From a checkpoint of a small transformer trained on Wikipedia.
Size: 18 layers, width 96, 2 heads of 32, 2.17M parameters.
Architecture: RMSNorm before each block, rotary positions, no biases in attention or MLP, untied embeddings.
Training: a variant of SOAP for these matrices, 4607 steps.
Each number is 128 + 32 x the weight over its row's rms, rounded and kept within 0 to 255. Layers, rows and columns count from 0. Numbers have three digits each. The size before them is the row's rms in percent of the matrix's.

# layer 10 MLP down (transposed), 256x96, rms 0.207, rows 14-62, columns 0-95
097:144135114103136113091132125160159134084145127200132158126144145147146064158164093092179141087119100145073075154149181138163091101148107154053121088088140128090123082143096102141177159114083157092141149117076116147111099189159124137134085093160174101124132193108112067070114155102151159103
134:093084118135135097172094105153102127209137188164104131135134132148097136077134171123117142100057124110133191137087147154097109170090144146128081142114184165069125179160082099127099132129100090112154138121132166138084154100125113112164167128158129119128142070128113062160161124162040159085
083:202121106094111142117085156152106069129113139097156116139117119111153141080146098137141127066102147166062151094168097122129137122143098119131113108121121162131175097168167092059116166094173158043194099133110131124163125169083075138121071188158148143091108150106107082161175113120115156158
099:151182138147164073114099119151130152094151083121160118165116093136173133099129098103130103164095123126129122093134123194130170147084112114130159129154144114139204149142099129093229088147108078124164134038105129154135091060134143141118093194175107116122091117095208105149151113107122122128
088:178098114124132117096117085149124133142175112124162138075144138129106102106148113089099116110078142130150069117128144110149124109180113180104110193088100178169135151115086037177117132145192183164121109098087137172101111195157145077186105132186111139104104078130129130103083085146147128101
103:143082117139100159161108132148142121135080139075110083105136140119125146081149098147155117112139131158103148141099228178147109124110137137151114188120138194085156108135092111162088188164171119137154152096143085109090071110066045151178145123131129143147121134129129138076185143126159102053
092:063135100131173138099122130161175142085123155177151108171090141134157122204127132137108128125099145128128130140135114151121192076150096121134072131145100136206152112071130102120084106142188133189103174112105108116087097113120097150109134090190093200151150122112114169099074096067160134092
082:160106118108165121129128118173065131133123153153107145200147164092128192124100161127132130128144157096085126115078094116105123102163165097140192195141111138125128118086123087105164194149087122140120169124120129149156130110150188099104110117145147049088103151117067188100180121048109159106
102:145122141155219078159164122116130109165113180118125075090127173140069133124093111062115123175114133147223097143132139154147138065159164129105163123077153081089144171096091100190100156105083107133162118107179108123094126130120109165152147139143101103127145156184146161133142084135152165143
117:132118093108193160120109126137103184156156167209146102140166167124170102116166115063058128143177074160114117136094145131060127137154187103106127082168124129122110109124079144139126131181136168135125086099119084104097142139102125150061145139087120098105124201087078149152183133143146118128
093:152171155144117146119140139150174113158131184127180178128099057072104146125158117087130186130090071115088137082116114153143056127097134148124143154149146107128168053155109072128078100160135084105097112109149069119139129150098107202097138140156165072194143152152145106124142102147158145112
099:087131167200207107097140111139147184191110094125096099178116108173173148157148176131101117121131092104132164164168130076180089117141149085117107097118120097146141082130103156075194100114118070087115144184118178147173114162134133139128166110120137096133110097122130097133081172088156167118
089:111112131111117126122182139195112124123134181140134048052108079102098144129141097108141122099174113157139078082184065123149165140142123137157152157104146189119125155108116081054135108099153183103131110054115062119118071130105168174113107104122114112132152156086114110171134159135093143152
111:196119164096165125179139106147148157137164142143136083111100133102079106135151157118102082092136092151106159114106057158140076091102092111051111153064069116104159105095119147170125121115128183171165164123126159197141116153109057145107128112098127128084141158168147072140133100114149103176
086:109118130146133163144151172182100209156097171122125138075146181137093145098155138156178118135158133113146135125186103216118143111180165108113131134116176120136115138096123193152175181072167103087054124176120093106127123161125132161151142106123081115085161125133113161152131117153120163057
102:148156131055101101189098143104114115131157130142088175145119129115126135175073104116093137099097107148118119190134228126119095049143130145127163106190133133184124143177128123104122152150095098188146166098157168131186159149119166118147135148073090142093129155175080112132143069102118141134
103:115118194113062117144126052109125138171079128211167130115108091139121162175109119146159122117094129128107155160135110069127156119157133053101097111135128068167174181107051129118126106146059145149122114091122126078120164099135120156111095095108114115119074089132090126103131144142180173160
110:138152160119115092151108108119150174142103152086093138086178163133094173084134118106152108128152112118120109109203123134134165175112050111139140111073167137131170105127152132077137036107107191113083101113173144078125157159153152097119109085191196082154154122111103129072133131121138169113
100:161142150147167164161144160150106118155135115183129118132073172098138147111203170124125169102126150138155078094154141135152090114119101199115124177108154154105137142161092106171097185142107093136195165117158109118151117130082089150071098089194174171141170106127167153118132193145097157077
109:104084156102117172129146150145144171112130143090102126142172086153109105141161126170132145184165103146147117131170165107067129207137116140132131142125113088184082051134115170070106089059070120138139129082098126096146135125168097077078126118121085145148193140144161076076134117172107145133
100:127156170156174181182156117132143118156113115120126089183125140127123196099197097092126102146106101205116157183138118091113148141097061116161157130139146155084139090166147138133035144138112176122154135144125171105107088117104081086147136136110131149144150135173157078193108146070137097140
094:093096171122111108153157073147134149164121168205090149156076109122158123114088166080112095124100123149077095094133181188151120085133204153140130105184091104100143187157163158142066091166116072146101131103148131091135144158135088130159137144093104118123163132115091156139103154143173064111
098:125129115120124111086110120146063148108164159076111125093090136112141183146132104131082149108125091067095090057193121119124138111133121093140168079093140138088187169096162137178128090157121065130173085130139099183103096081162156084125104193149133069110164168111106162151120123078129134126
089:142107101080161114130085155166145122171166126185121076156148129135125151164129101145133110108147140159050148014139094132151114128112109152147082128111144194145150141085140129111110095107163152099120084100133104142193073140131082176110157104159123140161210139083125130154158101173137139181
093:144173133141130139108086128199141135163101229145144151085168066137126122150127146128157109086108117162173092129124119137099103119130123085157130096141051098218159157132118065140064132128099143170088123115135130105180121119121122154154113156107117214153133139096069136118135147094175108118
091:148130156104080102139169065169133194115154131131135134101094166114143122115091124147072145132147170105101128160137103095193169081112135114123111077156079110180095149144197074117132121104172103145103159131089057111142110134148192167133112117165130191149175148111135181105200114161125131151
101:122160123129115102082105165152160138182115055102130163153080119158133179130149133117140084175147093090080170194163130125066156144159134133112109066099144066103170165151107164115200175115138133077107192188127179141097114129091173145109115119134120162124133106151076121127099123123159109156
118:164168145111158162095137152141155181128167150108073160111159189139079140161099111167113067114098117128144127180151131161154117129167121144190189130116161083123112124113174071132127112129099113120135144128147127174128177137144138107074145139084119100072144127123168046140162134135123225064
102:148126121084147123115161098061142194101150169125116045132063138121145116097138160129154171145127100138129122120044185158139146116098103149173133102141165121158164104170117132140136100168109127082134117087183084156095108108134101113151066124115140146112189155117130197082178145191163128096
106:097137172157154122121153121134144152106104157119085143097163119150108126135121197169148151181108126125112138085090151118139172128082140115077065128114108135147181177131152137095092113170129104157133133176143142108127087096089209180094107068127166075143208143170145095171112138114062167085
103:102092183119116119127145133094073114110153157120138105168154166166197136189117112131133150159170091103140107124204112152137153120126123139139119107146097163152104157163093115104074104144094078143117145090175103155042138148108148149099160096128126185190120179069114124094061099142131195115
092:120117175093122118147118196099134125181130093054120082086095122134127134129106168128131073130123132133120125117131114134135202148083074118098092084130178125082114108141092164149150124129142076157150134065087156119187085159075193138120116170210114104104135165147134157113132138082086182114
095:175109168065086093090122148125177123148108103075065058126127131083081124114195122127153104101110159167123168114145098180117189186118134119136113148125147124178136099116192122085138160095082136091112122165159168127079115143097122109124092139068114145070144160129138097170129140148125193111
106:161122118152108038155145176119151105086141130092135210116163134141185143138114113130170142146106156136127099164136135096169162085103097187124084147148151163089128125149105165099095111108070142136120141095135083119158117148142140122127165175071114045130158062131190115146087143072089093114
090:129151125064088145112173166150087125148058078144103091084130133162131154147130136126100134133108148169111124110112106123191069158138089074104158089100115067144078182119072144135122136062128121093084099110162163137119094132153149143070155121162139077102115147130118096129073106209104155168
090:130120124134142098096173094085198120138129128160124116177166148113113089129136137129173118121124116163103193138125162115130114105156111100116220094165114102137172149151189110127087079205186115088105120184132146159122110118135049136083147118112136126111055104101120144157126083077141073163
084:046136106096134118147095120160096165162052126163106104187100102084131111137166139147167113148176121105119116106153161090133095144107138103126142130096173196113193108085101117138122124198114160121106110112077143152142121135139131177145029192178114136143090194135105122134149119142160103119
100:081130111136133151113114145157123158066140085148167105094124103134132128135201115166104131131127159062104096092153114146144152095129102093146102100124099180141106122158106118056069154097145130119141142078166141176082124184059160164074141110150139166151154219058125115118096147154122170151
098:122153161134116133218143130136089138113175130102130093077129101076131153138114145087048180085109165123113158104142130074146099135104136127156064124135117142110198104151106103179165129120096102114123121191083159094141119132113100176143130154126144090076084139185142058117122156102060149094
089:111148113145115147110124097134192197116120143146119136108125077135185144138079166138178083116108117184085151122166107164175192112126125151120092132104138186177134098096104144121075135166069129035145087125160125168138074171135123098091135124136174136140155142109139078097170144166091134077
100:133144114190099181117149163116147178082163150153117103074159122183147173177151094133166142115090111107128048114141120146131166117183103118137162195105113122183097172121163108092117157193118163182072136128136123106096119100109118139159075107154132133098056171116111167135117125160074143112
097:146152104103083123113150133120099168185129126156114143119091159214143099169146137081176135124141169126137113127124180126102220070124178142112161091147095088107083110161155177164143152137113150170159153142100136104093091129108104076111112179165106058146115123132102142158103129125188188084
109:070139192102150101126141125154081156153154088177125129130122148115096144122122110145073160090107116100171165154178107126140178107117151054107079130173133075136136183157102108100153077140092202153118082162186105164121153123108183145145154146065134123106118093093069164147125110180131110132
094:165099110167166123147148140055136117105140130153204101116117148141138120163094091075119114160120114057115097119114180150142118110154117188127118035126158110172146121103128125104143152164122118179154118096191179073150136133122103191110100184127138111114109099137150174124133144116123097030
098:086101079118186133197115144088112125154104164141151177143174119102169153096148146142124109095114140176139116165131060106126131091152101121123170172076105095086130103118138098115118105080147135079063179108152173099093114077180111124158141136103076046151138106113172142186117168152123142103
098:125087110147127114191100194144090141126144115145134138058141123123146125162108178141175193117188119127097141148192099076155161129044154071147126132173113104108124142128134122148140092124090122153133163147096191115205123162129160127083150146192127143139116118126100132135160079138056134081
097:150141137136092143119096123089133120166133143133165102157170162073099157126124091148183129150064164118134163172098160109145160182102177125125105105079090082061124109164081192117167122121091111182150151139124077111124182192117108103127133151146125112145228145128118110192136161134104098147
109:144148166098105116151145146093087140074100115102062152139106141127088111124129152175170094136058209149127110082075124127126164120109121110097135128112085161151174107171114150098171190070170071145150091156117208138136172171111102136106145092091121134105153136185126112104101110097178148146
110:109133179114112136207090174166160138161066072137131164160111119078125163106166118113080103177142107174088128142118189123054131092148080161090105153127109073177105132103109127093091099127168144111172121181138132193086141141114148133143180149154137104117153157112144089114155109169117102169
# layer 10 MLP gate, 256x96, rms 0.223, rows 15-62, columns 0-95
085:114134082108121105163102100113095162147156057100097108083094172103214118103127161057099081124152146158114131088166144074092144099138146136169086160174104168063111111121051110126106129160147152108196109104167137174094143143133155161142122150199144107114129091126148142152125113119176127120
080:143158155150127152112142120128094133165141118115058137187132075099135119119088121145086149135130105065171075119205143136145162037082143116140095100145148108136146070087168132110067083101107134115114167132119171147147151171097223156110143162169121129116146154119102120156106118141102089184
101:121124130152104080112107075089127132081112120206126090079150106127095134053120130097152084131114081144141136132086153169111086113145132140101181061145134118038172144124086148095145126139173140120143126139161135109122068109116157104087123102216164098160063111080115130130099129148077130124
090:115109155088090101150110190142158211075111104098138114158079119131173098107086087114170120106114119124110109106126191174104190113092149185132108133162140184166130156140145139072135159081156080162103129153061152117177164139117094069141103160149135102137129142151149197115127119121146177113
106:120106100147080138112130119153164136116172083139079223090143136132125152178112103085118109147156118091115116114126112141074171164130096191159133132136176049123133074104137135159151167123069213110149157131152121121126158125135163175143079110154129159136161192117117129143149158168097162198
100:117113152140117160175136184161092111112105085163078113137128150129103156097098119150172185115135088112159191086102080110208085163133158083146130120165139101105103151131152137105180110060087118090139124097184158145157134135142159130140151141090139088117116132133103102106198147164108056198
115:137142128128155144137117154167081092143067163125112161208150135098169145125137163143110115149118142110096170102066109142115135120140106155122170244159136122140161136098129083096167191126066137146113159089129091096115147083119143118096112144120152077099140130135071214096130111061121151114
101:081127128054083209162101144088114101132117076185121091077144060151137089083164108115098121136107145129183125116106153163072122150146168093103108131160148163128118113112160112139116118098161165084074101163113169163175121103097107129109125124151130108126140117057095122172121183202105115122
112:111138142196110128169147128095108124155143180153126070131131151099170118186124109120118113133109154085132125045079104121231142131156142134113163150094123172130115119136160132149087148103147081170191134078087154132132083144124156174137118173120079133133152051116080082097157144090172147136
105:161101183147153118114089122191108138127153149117092165120133116132090168080115179142166099135026139101161154085152095166121157147124141158132089108181118165145100135186108146048109108148128163160116113118147132113062096114080067117113113097110138155125119155129128119159139124166181216149
104:152126152101140191133133148104154150118158185116175160082085136069075118184142115155147128128133097062071076163152097111116174050090121145138159123128169066168111148128126164115118150096183141136162174054130106125119072108110147110096166124110136100136129193173138117114168111140122164131
078:142138140109090111164130097134165114142202144086137126134068154086185164141102130155150156079141128145161134130162142183161129138124143136179157124153126157099197134093124118097185115104126134180154112102176039077096182114119094191119137151094122164172164074163161106182104141155110102120
110:124133104127148151128111084137172161073095122135132148089142070094169179143074092101116099093156124084191108131135100134087108129139096114213106078074140144133071110064106100143154130119132156107171159083146145148114122156194167139097103144119121167117133132116096183089151152196094183097
095:131115169099175118201100142076139159119098116139099087147182138177116158112136136160083096174125143124041118086160120091074107153131092051094146141109125052141125143139130110161114146103133140098156096153114149091174093153075151125115117167152111129099191184148175116160117152144135078091
099:111162102084108117071123107141190168136136095163132080052140103173172141080121118122120142125082135089152127155108208041120099176116102123161135151140101163113118127145137119141039140148145144069142115136105135141155090127149140162124119112143141111139198090075128148130173087179145083158
103:125156180069101100157167087075133105120135134110087136056114157117119184116117180202102122114088143121132166125099151138116149119092119148105164111159132133168104115089048147051141155140123128109117129099115177121154155149066081105098112110180179126118087099091109154104099145147212145126
110:151109170135119115064160135156071174203186140131127151079115160091129103092169120100087041071167131130141142093091101101139139133072119182114109153089166117140127114169135134135119149097148119159153122136157140125095167091191162090092155115179144079124128088148086148133155170092138182116
088:104116070087110103119132053134176173128124099107150122115128110106156139112162137132079127108147168139130145078145115091115130111069151116163089105165062154084130106102076090167145103149170186138176143113102058131132125092156175099156152118118171180113122146089172176127193096188154113089
089:120080099174101157123173131144075159170134164084076111119152147152139107093147154176140145123082136153189111184139079174116192139177092120125175146181110100109124137103116142095086114162166100149196103053140090125103167128102066110104133173064145141127139118168121142108178143146141143136
121:122121113115112118112117123136134163155171125115120108141156131130082098130205144180200155121147173070093068075145142103134197130140162096076150094165106140134133121085093114137140129206126114138182062113122127158117108116112162157084151106181093156135106126122131165092202133179142153194
107:126092108158113086115149095101110175072076138074148135152154131178157117095183111140122089159162147084122114178135072111142184141069081107141101158087156098186170115183151138113118156123124175140158175118132109132149156146149130139069135175116076148179134117154170182115089148064143165125
099:110124095108083190116162157104084093161149135117109128086123111093143091140123093118107112137177132167099091087097100116111170120101102134145160148200083125105066138131185127192135148112184093157146112161147173136145133140095122227095149141139140148146143125126140136196033130115108174105
093:120150109082112102099118130128152174177124114200130134157164103145137164161102111150114129140152111144067136000143152161168136140139172135106100154092113196069183123171132068143135134137162172171115091107100116130164116138125144134164086097137117122118164071103149129158100082142134070102
101:085148135040114178137123176149082144111112161118091114109130114164117131173114114090214145201146111108144139121124070165146108104151123131092129117168078092182201136123126145183123147132122166108094148096152083155142105128119088124123173130128133159158087054138098074126122118064139165114
088:065119207128121074173135138148100115091104100167112146144131173112073103161137142133131104088072152158130140105091129145093109134135190150158144122111171127109189154120118086146155186098125162126139171199199134125146072072154098130120110136116165076181167096163119107158105164134140124080
105:112119171102159140128148170106060054066140094181134103139160106124096108113156116193119154151117141081171123085118105184142108177084115182143083100072129137121105090133144145179141085118057128119097106135178128115164092099141113118121133133134127102153180075155144163142133121131060169076
097:148083115176107102147161146128137117113157093143073145180079124161138141110170102188093108151139114151141132119136113146146175127134113156195085102129151104112109177108096162108084157116158108108171143116127128089162093152173118129131146127110080171108041139073073069087180136111123225132
102:162065121111137143086104080090105135143074153160077087143131137165165182081110112117129174159136190102105164125184147110073089152134113178086118130218187130137167146123153088100080088152172120153126139161145115134126158125117131114098113115131088118175114148112172197099097071138142142117
107:158147103124118104097169140148172198139134107144139098144065127085099079083083151159121176097146067170132122153162083171150129133145077136098143096136069127166108133107090144135093198129196125155118170113116115170114167187156135100188116130154096137110106074125113139109093148199126086147
117:116056158080103172107177120138103082111145113118148073153190174189189073167135100151119125152134144108148154075160150127132136101111143118102096187138150145131109134170131051131138205149079141122120177077138078133127100166122167128129160152109113135147190140158127117114135151136148199149
101:134088180155143138105146178164134149132172145101142121152148099163122172200202208075123120126177098095098108172162121084132112113074179133154127088178149117133131142110136084133194132109159186108168096150150155155139151168150174116130143128154130124138169161104133088137152117144052082154
100:095146127104130156140056145147125153115157105115139128136090057134137113104121178172106119159107096097130135079150118119131125149104086185081108134107129169171084147042139121164154107124129104145067172140123135169138119110231078144154123137131172137119096058145091141216121164136146136151
107:136130109162131171126110157159116244148141145085185121147152142108034089100115111193158171085140088142140109142092130146132133094141174136104108135073098093090110101134146084119052163137187092153118078080171111147115129117137099145099132074139167134169095126122094108148139127107122134111
102:113150216112080131191108134092096185142131136186184160105119135140106138142094119153139188164155107102142084121155122149130138132129129129141131114102069099063158156147130152130118104125133143113177161131099122128169097108071061154058136146070089119094133153080052133140150120073094149157
109:120125139118087147163060146143072088176130118109146189121091164118188166113128093116085110114116112067151075140154065145154108144065181143143070124105136133140089101129110137072146188072087172179145147079119129100153159103117181129176086141120120119152166144132146130130153138167163171111
092:131190149132135113126064135185148096138082082165109150188110129113201128102123127165095131177135171095105157141144106146156152107082082136135070121141127149131205145115145102126119175135172151101169125101099207137150157114097127176112117198115086087114152121155137149156171093146133055123
090:076076127136105092163107150084118165113129037093115121118103126150131136122172112097163170144173185072119131117137091136082186101144134131169111101169090151149112169098085089156103135110116060149145139096142168177099132125124171106133122090193101161177149141119152062140067152176120124134
109:155141116127209078133156070215148168135134078184101098100151117152119073134120155084171112185133095121182114076130144137088140110134158149110151137104118159103134158155116118056149084119103177138169186087200110169076139087153108115118163094123102118139132139117135145130161134137161154110
090:131127150182128117182141075107152175159124150160101095103116116115191133149098120101201088144043083128138099110192114133135157161145149121177120073060128160149082131106149173124119122089085099081136061129147132092144096156147134085121138143166127176083109069099158103110167113148117106147
105:112141135096168121108143109126093161155129116136028097114092123133149091099133065143066141187139125132118143102138101148113122094169124152157161134138160121069104085096181162148118092126111215144135165128127198099116113188102070114109129108171115134103073104169122107119156092112142153051
102:131134156147116129105110144129178081160145076068079114174156058124137134105096084148091173111129132103121097136103116176151112124141091177077124192091173122164138148111152117100098069132143124107120057160162126188167180156161079174151135128114152139113087145181145089124144150169066105152
106:124104081117139125145133100141167197149174108163154153133194094143154097069102110099083149091143112092124134180164152102131160155142058109208138148122096128178123094104167127158114148115101120109127184141083177172192109201135117119142083067140136126163168139140111167134118133155111077136
099:178111131047154112189131151136143139051130086088119151122154156172066141097116071153145124105126153078144153145186153149116128129117163103099134093175095102146113154098136101101179138100109147180142099146157193141155086091119086142087147088126132115136130168154112124200167113051115110116
100:103087119167159124119100160105169127108138124114139083112157122100077127162106101150076134100114153119140141127175130152137105070097161134161071099150157137101120163171153175183068111107116146188108088104136128095133115178109167142138058103199139130152141105046159126123205166195144120107
107:161129124120106163159064183127100131107149149126165137121120085152078089111153149100115184166139113164079155145143141095153163176068180084087100132112151116213158125092167136204139123133129151130132158136135089187094119157162114170146154145118130150131093160138106130112146050126113052173
101:153116132132086110141152115088172097093070142146103161111159120143173182169088130164109093158149139051121091071146167109081110128099122067090163176162162137143132170134090100156076080115128170124101166141107121119118167095118093123136144071135180130061105108161111160122141211125121138090
104:183155128196101147103067126146136106127118114150106123128099133118080116145129123114129133121154114119135066161128155125096080128112107131107145122148120059123079145061161144073136133140094178099152103089154107099180096076145037111137040159160128164140157098062144125173131185126097106095
091:113116206074154168184120166077090123153089059141105157102130094093167145138145144170122141121186107162071157138151159092124137090147140117144150201159150112149135162086134106122134072167097142101160146151156125128058130150133084166101190107086144159104170090107172146107177122111143134110
# layer 10 MLP up, 256x96, rms 0.22, rows 15-62, columns 0-95
151:102103121146135110165115133135081113171147170178093133150137106167094112115142200115096121118067156147153189085072123157121123181125173168127102077125173174124121139170091111085089208173098112151146156120135174143083137060128145109148170073172141119143133081080113092126145157141113155100
095:157099139093082126097119149105092169153049164149144149085147172122154139127107128155136107190137160195140112148103162181095149152124092171117129157089102186179140180175115137174139174133141105161131070134099105089153128127126095098150109130098146125144123164150207183133144126094171155058
102:137155114100123143164131093179131092069151111076084149117146114140158121146172117120186092129112145060157084122122156114132064127135113096080183155155160155151146180114144113176086067067128205089151173134089168090109191121181102178101116127101159129117113127120156143109102143134154146087
091:146124179067169169104151142152098116119125139090152129194112114126121136132098151193173138125170158151112161186113124087118116184155127125094160188108143131149083155145143137130147096172091083160132155146189089150178078098113095170091151111073129130122104065079069100108130087128101148186
098:139091073117151171121077115152139070139097131115148061140129094109084145085148121119119168143114155128062122117151153121151080170135112156109116192172111153131121186178140140108108135088159137099162197096081174085134087162103162050130157168157157055144122123157117142117132099127080100094
106:163109143101113093173108102122083098141113073154139173118163091132181131085164118111123094113164129142115152105083136079135145162086114152134139151106193063034132184159164128189145153161160155097143089151129145129165139142132160128106111106090174042133125103086139159124169172152078125144
076:130161155129137159176094180109153138100085081170145108042078107129068088151200158084168107129090091111150162117162144098164142120085069163134108128138116151137098184123151160146041115112188129126116113122114138102026117155114142147143094123128102150162117083106123142134101117134122124134
103:135138141096103210056159101113144115113186107139113120117133129097159143129129158184080149180138098167142091048114091135159125087107151159117075182079111132134089085197182150099187122190155168139131164099155157163108162107115161180171139114138118098100147115141094147138145130121111145109
122:153134119087162096138141137173080165198160104105159099181137161108093089119109177119148186126119087152055109169149109098124161170165114124150178132147090093099143136125088092154112191128152154102141152135034152111071139159131129074070151148129133064163152134153132139157168120130133154108
091:152144153153162152142139151125146174059134130085123155187132122127161109152124165096078108096184119110136138115168079153113146149167152130137091161122129198185159086172069120175161160127123093098074128175187126105118098117135102138105077128067120094141120105136039128143110134138205157124
095:139149171103115157156161183109102109133154100062103139159147118197139086144085128174179138101124162152164156062124130107070178140106118161121150113126132088172079087124076122058182116103070149181153155139109128117091131134118098107135146101131108122142156105149128104078112167079154046121
086:106136173144105127038147101115098127179112178136138157124129120146121090126132067073116095142108076161080099127125065148129159146123174139166167154119125159099051126119192128096133155148170158125154166114143174205176099101124128159141058154108109121097106151101115115145151106137152182181
113:120167151113183172138122120130099126102133159051125142076091103152047150110126153117161091143172090149116165130116109125155149075129079087104133135072148102106121121088139219098109158138125146229082171125182095151141127093113099127084164136116179123128133166109150149152132101100104143169
090:172138149137152068154104085117163042092089130135191117219126129120159161111111166155107100135105168155135120113082128076148091184166102116168140150113110130100120151151108109091161160126120143158147145106142156154138144111100144131120096084144197107121070169069160154060076112102121092120
094:182150137087087120174083135114113118141113163132097098121165108133226074153132114096148071114121119096130119149191144128091148139111157122121070120161146131177080110200134119138210109117120156121090164045094095112112099087158077100114097152091144113116148127156083140101146085103121115103
095:094154174107112195117113121177144093125137167133178161124121108136080165117124121189115140123173132103120110158179104098138129148107150078129066152110090092087086176112131078095153102157138149067090180185132099077102153132121080182096132141123108135111125170162071140147181107187120102174
098:167152109138124134145097095070139144124133108153137201132173113123145138196139122147076133094131094106157152054100080083114156134123076175104072173137127132126083083113120187101123078121158134070138112083148143186203121100145093127151150097134132083163118140167194132179098136121125155140
096:109157157115151104152145161145095106141148172079095052108081116179091132109165104108132150115136109053095137146169195116105100119165096141113139137160151107134126210147150120119096170102098092135109111135128164126131140139086176100087106148148157092162202204089160160125082182115089150150
106:118088113155109181184117132145144127159186108128147078079128144156109137139179121192136159143095102077139126214171108090089154127118113089139130172166095056154156174134124119131100125118131129127196107089183134106137145103138134092084164106124065178179177145168108129149110139155113172088
154:119110110091110133176144174110140104106123055096137093149120124150137192125175132131074108189123087158143144151186160091136112134116027105195150137141153203144142116152123117132069112069152104124116090109114137097142130156136092100187114123101148117168170112143161088160102130111081105070
097:062113110191197112150148125165121134122139079170122116123097059098092118087147172196111183145117171093124155149143093147102126103135108131094107134155140088185184123114218121127134164095099140127141101100084169098082107122132102110157103187123112139116147121168102169108128135097161184088
098:085166111079107140132135109124165139168160153140127126150129120159158135128130154119149074169066106140119109163111188108115161164132107103123104121153124136127129133146096104108133102195118172108170160072130045133149133093199113106163123127092101147145118115092134167106249194160098072163
079:142152105123121169107133160096100162167140116151136093129144138153140147096105092094161186095062122183181102148122108117052152058139176156099138107071131114085147162088170103123033184124107149093130114106145154093164147121112102144171145121162106117156133172102122147121128164204149101161
091:119061142099148122109160126150114134075119103157115107107142167155132187085146117123116133177092151085086119123143147108152078106099089147105140070165110171167123233174156158131116104087054118102139094144127107165164089115155107156101144126193077130105109093098175111162119148130122185170
085:134124179170135128119068110085087079174089157137070160170111152153157142137096137169116117170105114130088131085071126120137079127105122099139115158068134167057156143155086087099177130111112204169130097125133116151171109142056115122093168097098116115108122133122103124102088129050179140126
101:175149142092134086156079146154112134123121133125117122100123092090165105156161080109104150104096139169072149119149104169127138129225146131124157112115153150135158166099129068154179135086138110118174158070143128105053155133152128134101083120138080087099135212103173140167173124150078191136
117:127089158121126165098159149112175127085083156066157124110170163099138113184083132151171081105098140133148174155122141199149070154154130158134199143100156079162096162128090142105089130143072161111149166156126121125138150121148146147026154140108146080124113129129084082138130135076159135083
101:111118130109143156097158054130128120133144136056070073124095094118139111183103116126184100155144120140068103120063154066178125063135163142098141167087149142136110090170148121149135126155149164073146105176129080149122091121180065130111109159101134112129172088117117117155148096151102177182
109:096107166104106107130144208123091115135121136095138142070150146195122093093132191106128158177173109164154139171131131144089123178175150165107141120167171110112142170118161186128129158136132094152157144148179111136166150082152166060110154084154198163107117155151147118149074140077110182108
102:125097080079151137091158116141131164125124092181098161193089138142108167099148142131105112162126134089089172126140125203142155117135148123134110183080119133173137108148181122122131138051052119142109150095098113143153127129147055122103113128131139188104122043126122150135128096071116159045
090:117158092087178096194133122067132086121126134182140134138092124094182084147148086114144110117172153133174213057159209107142127139161153126056152142094135076117105175150149146151126120169143126157098132074138137107170129140076097125127119141109142128118176064145143115129111105153179112140
093:084129103105112114189106124101136144059167112150154156150129132181124172096120144126180137045143118067134173113119135091165076158154106134113139087102120122162178169117064058148133105076068126164139156180152099152126153101123137138081164145129127090099114158118119151188132131099178122075
100:176106112147147136159171162126121126083081114071099178074161112176143128181154109141074082142158146108162063130162092135145129103100179131125102101053121158125085096121115130108118109114119137139081143072119046211130131119098163105153143124089123122142079108137133124153111118089150195083
096:091150098087132118162110148135142073153121153148116124166134205122039087096107127146121105146117138118161133069145110069122115149096153077162122198140059145079134166102074121080162147085102130154119116083111102141139131076140129166125131090093140119143135150156102229148144144074129140137
076:102101123104138134183083152140123152098126135100145110137140123139121158139139132175137127190162139045096092091139120149148140102104140140121037160119166111144166109158083097140160144078086167089153129068077142095144109125085223117166157147126068128119179132097130142079112151186131176109
081:143107150158125133149134133043126160162192177151156111092129170099121108139134151077108106119156129150154165104113082146132079158157194132087135137135138126108033150125112094058113118110118081103147090129122142174071133112144116077125089062149161194113123106152158083111098176095146154111
097:133098095110125145111203095150174146092127174101116103147193088167144159104082139178106083138091123066164093172164148145143054180096190088125097138105154106115181084139118092116113128158127172105187108074142137150123148166093124131148131126111110146132155095079157160090155134166136166092
094:107077155157109171131147070099092081161144147113169103145165149080100155109117116155107094135115179122092116155099079156122102142152140097072154115088168094083146179159146107159133087110111169110094069151091138153137156122131184122056084150083094146154137107101170163217116105151110145166
088:119107113127192140104179155042107151162092076140098107129140158174019149142125100157114174136125143134079149073076160106129152135164118136183161124200185077115149102154176126135142125093189151135145122158154132115152167110154117182103118138112097113130121163106132107117120143161075112128
105:120131179121142157121147135155152067127114115101137141052151156126075086102126135155106134082072077126091167125144076164142089079155115141170155176101140159134170127150107164040136108086115143145135106184110147096122114132136105084069141130054133150100072104089156122149099072104158142171
094:112156081164130133135116101098097130182192164120066082133129180103152148162106118107117123152092053118133126129073089138099088144142151104092104121059125190113110084149101151117129093093153143138077089144157110105125184107094128139098121079188067114146138122131133075160083096098122063164
112:124119145108128164069160110100084089167159115183146149136103086100163111176159124122089143107143058115175141139163126130118196115108110147120061138130135155105107116149087134117160109103153149146061097114129131155234106095100114125202124140078190162104156115097176109132126114184162120128
096:118121086142116139128124190146108153132142123090142155140141114144117176144165048124132136143103182207135140165114074119171115150088095140144138157157146168147116095113068128183147117132170109160106144130142088184148102166100118096116134113177044131127125118142128068060199060096116132166
093:118136140125161134146116108158120158129096112120111231082159142134147143082146134103116098154145103136147157161163048117124098190097093108115123167097094129106083139190156123086093079112085140148055149088157175106139162112156140150145046170121101147135124174103172161119121149179090156156
097:108113097169132090154138157112122103097121130080144077065095099141095113160122137116155155101167100106128196164157147120195073154067129156143153082137114122120077126201133145177098166131124106172159139047171109132103149130125135141109148092121161207085111156118171122100098178138093163127
099:158093119154177116127112159165093184121146104178183121147088122088107121114081099115128127163086165098088090139130096178102119085150176077160094170091098126120133122145118129059153151145107100120148168119047063090113066109162095134105135163149125141118203167189136115137100126144166128153
111:132119162106093106174172171103106093117062129165123113099148184136150134166152143087122128120131113146139134137120214136102137164169100161154110145138139171176163122126144118157109100096125008117070094163132164117131104124156175134125128112136139095109162144187127133076128085066120211120
112:135149098186151089143097178117177154174096085078140152163128096104062172113135101136109133152161137120138090124182149066086114126148088130121136136160132119131075099096119089163090141134178158139167123171169109185074154124160149140160127097115163176107102158161137138086165153148203068157